Weights of a small GPT-style language model, trained from scratch on English Wikipedia: learned and rotary positions.
Each number is 500 + 40 x the weight over its row's rms, rounded and kept within 0 to 999. Layers, rows and columns count from 0. Numbers have three digits each. The size before them is the row's rms in percent of the matrix's.

# layer 3 attention query, 128x128, rms 0.055, rows 0-25, columns 0-127
152:516437504541526493476472527455532442562564465550516462511446534559499534513472480501464476506475480431513416516537540508523595511537478450484497518540555484592541532451531454425534550522470513525510578569487498532414517568446531532471506471528436443468432524504538560504462457505563482469493523501554499481386521506513524543459488509537492445481516515503571518479440547481488505466517
096:541583495505486491507476481493508543529516412452447544475517497398507502504523517504447432506518481444451450484491473452515480512506522557460490540583518547507468436445541461498471560505537523524496527544511428463425524544492506550545516488442544471471495420529546489473541485467508534527476535532479498439540476530514581586506467513566478469534451537551472576556555401487498556501513
130:475441531530544533448494523480531412539558516529523477486449526577480557505436439519506500503517482483575439539513557524509561505513512463528496541510519480558554512472518463418560554536472488507539569551488489541455523519453555493433529500550423466450467523486538567502448458553539481484495537453571493496395524487495501522442513451530492452472559473468547510495412562498487480461516
093:523496479577509485514392538466533560508512420489449527492496482441502475498589517500465432523492445414422477488512469441532464551458474517471467580534539531542506528498494438485462549492464550522533504561497470476428524591479487480498477471433471475521466462501585441498532497457517513508500487488542547478493493460486522559536497568557453432565516513524519541562491466505449536550538
117:548438507480491514455555557473440415512547513525543459509483510589491507520416434537519472440468525497562454521546553523542556458557517448498536474554494466528521534456487478441547501527513457536441550516497535548531498475427508514476554532548425430479480551503499501511416494517557415454478535487525467510417522483535457481480487454530571444449525479450552517499463505524545512489502
105:559561486574544507430474542480570475521527537447484533484457554518481521536496473568496430499551498427501473523545505430512514536503533503502463543567548527574503460505454498496502585504527476503614518536496489535447533540480519451438521471476442460472489451512582540496425572455558510517412524472505494496462510431534521522450480471441461493504521525485527486580487547522483478461528
096:432481507455527507519509518528446414494498548489546511481532508503491520457494464465524576530499536553459482508571529533516544463532532415499488502542453449433479524426535497506501526491571414592428606509459487530517543478456502525478483534555497439404509528488462420520534473540533503445551541498522552480410514478533509491471520494560544473435540467505541483453502506546544509494488
122:531478505568515487496487554456452460484566432567514469523489453539508509529518480519455462486451514491522486511574575531539518536501486470496507535520481408562495562446553470434539519488488539556484551590463503560473505516413564456477477554517418452477487538565486480524475452509517489482468510429541529519407534535490488523529541516571536429436516449447532524548449481505503494507543
104:498550547557505496469438510458523518493484476412457483520484472557462488517543533594530401522559518513577507460563538492510461527448492517500491504557503530549459558460454495527543516470508510509552476553488492503472477503477539460478454468450453489572500475537506470535407550492575463515451469526485528548496472412559514488596508470502511465476444533468514498540466515569450410537448
105:532511506480480462527504476525541615523466542464474546483535561457495442488496541485522548522501457452537508419432485419504480517451457503482483506440494530533533424549399512519461465462509538422586451478479545441552509505544426490534482457454505559550526447480507513438534523460461550545495457512448507505568473494535515497520500535460420546520475548563518463506550510475458508530530
097:554439432417501542462516501490454444534528462570523524473440478506524520502441469493544579411429511516472422510501549508507542488499488487532602450495516465457536468470501434504490507510450393472416568430512532521518469491502454556499535528563495450491498527527547517531526457541477521450525515550507517512530421534450521516463499465462534529473518548479492488494538452479556475471431
114:471502590434535555462564554441496437537565488486503554459546522593473535482444433502463549488525513470547450535535508472504487448502545510505520458536497527497471447516479476513572589524461460479459483506509499513458493531508568499466536570516484494496480526482516528541453515477530426500459573532545426496460513499522477589480436495488571512546528457485532475413497494581522450447470
124:543449474418547542441520499474433499570526464492554516505454512577505509483455433507529520474453557491514443559543565451482490489493533477512506422552493501518486472528506469465465534535425435501441459473490531555489467544498496501531546582524500436521534539528541488544441587493524440451444492537521471476473468500420474436508477461412551472546503464429487532494445484557514508469500
101:530531542487462476487488470541495530512489496500476552434443464508482485496476523470448520557553478434565500554509509422483455525455497569432429504450516470494557453521546543488562534519440514451467415521541540409491456533525534499432489482555535511518569479487487565456480557445557473555455504548462443478519503551474534529472493466479499618524529454473488486523516525498453421532514
087:481396507406509538445480525452465451541495531525457484493477568516531530489452452490525581457485499480500463524470499479538524484544528458548584417510438476488501433441435452527454487516542437532529548450548554571512523514506503541554571522548483491469436548435551486545502481535450477497520530457500554501484477447520473464471524447436547500518486512450533470469532451525528519424483
102:453486589463545584470607545479473457564506519444500560465512524556447529517452416497485527515529526467557468473549470443507499489529486446488491473531501510526556419448489493458513571528462448523500483536479473512463483512486497554536538534543444502504463509475527485561484483484520438527470599501520453531376508501490506604471529465440525529541531455459519468462495505547487488505499
092:453543444565480469502498489538541541485448571501512519516487469472510514543561576501465439538534450432489492502422466503486452475506475571561452509534517515531542468484461532489515446486536566486540410507484462426544415552528535495524478410462521575531529467445535447486555574454455519506480483558439466518565494491474511508527590500438483487511464513511510505508545539531458512555520
096:503537470522459469574436541549529531479506528534488508479590441408513491561495452463543547508517461556452531525429471545515516512524483537478488572450500495525518551499449492559503477481588530508556538457483554436505506491504443465477466449512502538450505441532490508425501462502494546583555438524421511499550493499524432513518475598543495501482430535539506437562508514470479511475462
086:480563535591538506506480491564554507486548515488551507474556513570482532532516532530471483496508550545466511495505538611466489501472506524556436569528552540520414610479534492526489486498565532500468517535454450461513578433549549465483461468404461489441509476513456491500502529533500537486558474487529467522474512512455501583533508550584520513461468468584465550443510512508499497494484
120:423614536567471511537374489463528514469514428494429507490484416493444476472556560534429516539534453498546486520522490508506500490414458561486486546476514536470507489520482511564517486502473497421520456457524498471501435569507538405462429482462532516541547523522512529473426499470508485505496487519485459526556443540506526531542468499555514474530450496537461539495536476480512520573521
135:449464531400500561448540512460481503549457511433466554460475539505516475498471497487503583507505467434558489485440495403502504471493458476533499422532449509470548379522503559464522503521461491446533437520493497507483435560503460520491530513494464562543469507458539490530493508440514491496430560527495508530485493440523530475497522460384475459555484483446533464513539443536482452501568
106:465529498545462446479519502532508511501451562445517522548427502453459472460556515517451443502526485547430574502558460489524461520459507529419428505530557485541516473534502547509519568465536533588531512583474472498462529556454525486518393459496478501562529466530460463467501478506518455527509459435461563490413588500541541528560504524424443474483469514498502504504529556498489518532529
070:479519540503554539442537478510527507515488500434574543474435559548524563505489574566483492465494530488497540487543539532461458479483511461506463412535526507444472484469508509513551481512537484511433444576496435479493449476539513526522501507452462505445527542464543439557505600479505492440460466573502436489521540391426493469591485447447495477502496551501517533499529501552538452463470
117:456604523535452452481471469500555539465449479490496483447505443444475514496549542533450509577522489509524564507496485543524491468446470533460434570500543519554546545494489560539485442459498568512533513533509469437522473573518500502483422473561484536519533495451526476431442500509567458502461461486471525507520509444571534540573519447519499447542446485513469527428522541498415521560540
066:526534463506467445530411464475556548473554532481434462526491502486516435458518514478548495519481460450432427537417478456547528496470535559490553550475535464538455523512449477580420496485531500494533478401539532552516491501489535472550476486495539546541496483469512510446449527466489527475566538479504526467609433534544549494510528567550518506468440485532437518502509436493477551526537
119:491339428472556557443509509480493449504539531516533478525512566526541513527437532495513475432491474484492484528494510507500500496585493431544562443477466445507513463425460470466512537487523467539476523550535535563521548448489482483581565474511511495433491525495497510590553529501437498475505569452517534529461516544463490513479482523472495529481563482481544457528547535555521498420444
# layer 3 attention key, 128x128, rms 0.0559, rows 0-24, columns 0-127
112:430469545542459446499515488502476630491429509564542474540533513493458508526511451460469532459552454435528536476479540457477524496536448458480480452498519481562497501580512489526500479519462535576490501580475545477503421482534577492585550481512514526539541493566476458549476471554529482559541427515535508541516529488458497460537512438515476505477480575437541504498476466518422471459467
113:491457499524515477446475462522519539484430492597549445507473527429533505540521440491509501445414476451485558461504476471451519501528475477465521529503526546523518520537506513531506439430512554545494488570480456469492440486512521532481497462503411535525511483541549511536519489524553425511555533589592494512498577428490514482547558525546445524422454563444521507458477475513413516487467
109:443487552575491479537552484509450613479415498600494469504562535436485518539518488476508510478504449425470471440508543433432469521532454417489450497461557465540532482564486507549490550545462549564519504559472518451510461498501584576502515460478484528520466472517523496548490442532497518512544477531564499474533551519504487494519525488487452511469521569456531509518472425530453537454487
092:498488468513560455450511472508480451451423475554521470465447527428525509506472459570494445459412500416487536457519514457423468499529474481422536547542548524507505500454524510473483455486535494522556476536536416439506480461509512542495514459500442548488441471480591511494505505554501481491536568547566539511506535471557567464546573443531506476443505525496531538469466462459441570471474
106:476477541561443473528524519494472619432453516550514465538540522482443519534519462502434470488530474450488503469461536476512509547487498437454455459458518458531498491603512488541516499539400555594526462559455553415506474494512502530510484443517508574578514473522505479522516458554494469587538540516549547487510485522466459482515514504506448494486501589488520480477467465523433507428473
095:502445518544499527510533470542497497462401469580558508483502555484516485505555499501540538467461465451540584437484508472449536497533461461480523621542530468494533513503488529497465416507577513500496477505442502503503516467487468579439534453430403535528471473467556562509518499511496547500569552566572467544548537456455498507537489540511479484459443565496549512483488493526452534496450
094:416476491514446536473509473520490549489510457462483471513495539454528517532429483492482464507517418473473453474518479514479452534545506508454448443518545543577464460533452510506497523474449548544476486569448514444476466523581528525525461505504550527519528476522438372534468470578487417504543425465475523567458534526512497436444499492476489460539555563563523533494449431505486513462447
123:479454495456509535474504502489467489454457495522579465497483501418500536534497450503448448463487503386461541481467576463462429547495496459431496512482500466555569512532525479525500429415465552524536459545543472430508475477535561549515523446555472615521456500514539509556494454530568462526523497483565504505523498498527556456519514479553506528490460531464541518528511478488404534437512
101:515493514482500560455520423467517423498516438469565513439454441491515500488552478529481572519492584517531576504505554491499464575482513534467544568600499497497564514523570515459519459475558567461544469522556468540526564509551530573428499501488386465452438516418500507525470496481483492507525555462547497547534513473513539484503496494497563478526503452463484488488446540488456507506533
118:510509494484514492544475495506577445535559505449432500544491479565473462485500523497514534523525486566534509504502443550565612465515486546567560488477448500407457533448492545455486490542503446444480509421500534595510502488438486410495514522513545492462566523464445498484506552434457484485455488510433482487480481438486490571510462501469490528519572439533550494479518537511567452546537
092:462447550517484483436556511555515572508450519515492472552579526499489477534517499520586505473432469450568485471490521468482513414566472424535478517477590461528502465571498488506446516513457474500528518484487520500464424495490500517521546533476480549563477511551536500534522460502419557564532519467531443519561572495373476482470496503482458578486541513459541483436531453518503504513495
086:453501544569495484444509509552508585493470515488535541457523503519485530505464487516564522472426512494513495490432465429500454488560481456508517562485564522463487493474497446495454466523514443480543505557479426455521540465495507491504461492503429509469513482482579470533593493546485514501515557530579509493577535546373528525510578543524441519462462542518464566534502451504543565430478
113:490502571536488488478535468538480507439483533523533541496534471526458513540516459547589467408516518437525559464498508475478557492562450453538591557476518479487546533471553474466492512533516447502499485480498534502497522450472425504531536535491420521494542488535567585528593508487435554533538539491558471529493547541369508535515460534544514543455492530495571502470525486529515529460458
098:516504550573525453521466515491519579489554507489471502503488503623492421507537522535558465495549509576491370530500464489558495521483503492504475505436538527418471541480563531493487493512558400511475473477456501517470565483426493449500491524473542484430498523518520464493463521531523495531510448531461539521534418483448548543461461532482472462525492538449461471585483548483568480532516
095:434445476550485436462498473542512529461413520509510480606478505438466496539537539481540490447460494530511579459455464521465521449520479483584465492497581479538481458537456443523447527496510486461491577556492507495458488398495505505524526459491531495553559448497487445520542475552508525496477449520532495596550567473460500508440575506485453524456484567525487484461521447539483545475465
093:510488493543522512423440548514557543481478459476537517461591505536519489498518498532544540462467489475441441469470434474452581478541492460580553515492523519418509473515504527539469500521508458512553483489499481472480483400500491513509489465528407539525519489489599523566592490512447596518494531532513541496536522498433550494541501530493510484476491577534513551535503427566482495450425
108:466491496457475485503489532459551456559425521470454513487509494570493491486533515503540527487493536581523403507577449512459593498403488539543498480462508489465463533515477513451499506533482447467521545427502573586502441472556446487455485490496511443463567505498466499515541581480465427543560460498446476505407411475497478505510479542483530465565527505519498470465526541520557464526499
097:485509499486474471462496530466488501496461447548439483504472461448519531429539531489419467550459527558525460515452489517530431540410568494479431457503443451533460499486461493545537516466483527459473530532482476458519534540503494459486509466459548482480473479521419444458504532484531504431404448472453491446508516440581430531439491419503485527546440458490458523453466439463497487582539
109:502507527408524562460537477437471488544554537469541541416507502500531601486522415531443515545493492481483447525550577507472491531503529520465580534517471519522482523553569499505591501482486541504572463491539430487529507481565571515498516557534452558509512517455457497556489495484521483520616515487500490468469504518534499448516457456469554442585486421496543516497535473484478514524505
113:523527629445507512616504461458498431479505487471470462483464449557486558499545491515477504545554553544529537539496571454559442540499513545479487493456480498506498510426463471501419556556522480489479501491495482555505521568485517444485450545492476458452517555491468464460477528468496446529469510510496543499490442530545479469524540463530533520554458380476443479491455586478532453507513
111:527471439571509499526410537512508550477474482433506521502527504550473465476485536497564475474504496550476441504511463514517630451522519483537492485460495538413495500496435519467446525604572477552512552465454544516442498433499449440509518472500464455483482467529533577438562507489471536503483507526456532554462506509465549540506524564499498491440528579552501521504505491510553490401477
098:581465433505468478529455513487458462502522504481551454447508518547520350502452465455492542479506511586469428498460500529547491540408473513464490484465444489505547545447490560445529450492514530508458479493534525560526513519520486493478596466476491514507476498529494555449424508532514479464517529487457461542456543429581472541519488567488526540485447478461470505486460542506454532481583
089:501442573501533548484515508475497441515475484522519590478564398531515547529546510536512577509525503488556461517586575552481569531505491455540527519500499468513456524526481511497590497526516463553488562503526498543492490449589514536443478530527454457496568479488514510571500520476443490536511488532492527521418535515395512465560474526480501468522568508527541451447543556544509427487494
111:547564443480469482533447531449531511431469497466475474466497488488500435499510533517416525581510538588460510521568483508555447529458517556476518508511458543511454527453451534512498553470456495513489468452512509548585485539504498495502474425448536464439512551500503480421476554456476498514419523501442495508533473480545362446508545476481540507544497420461482515550510479472479549559500
096:509514494471482464554540469537468446512435492507490462508460431443484430458440592443470477511504560535501575464436475432513550483461428546487440492501481487528570485498501530482405403462490527443511490482481534522532490527470492459524428506518540476468513476502417491434478514519545481481492486513500541531610435510503537485432541476445477504483455476504418491484472525462545536534549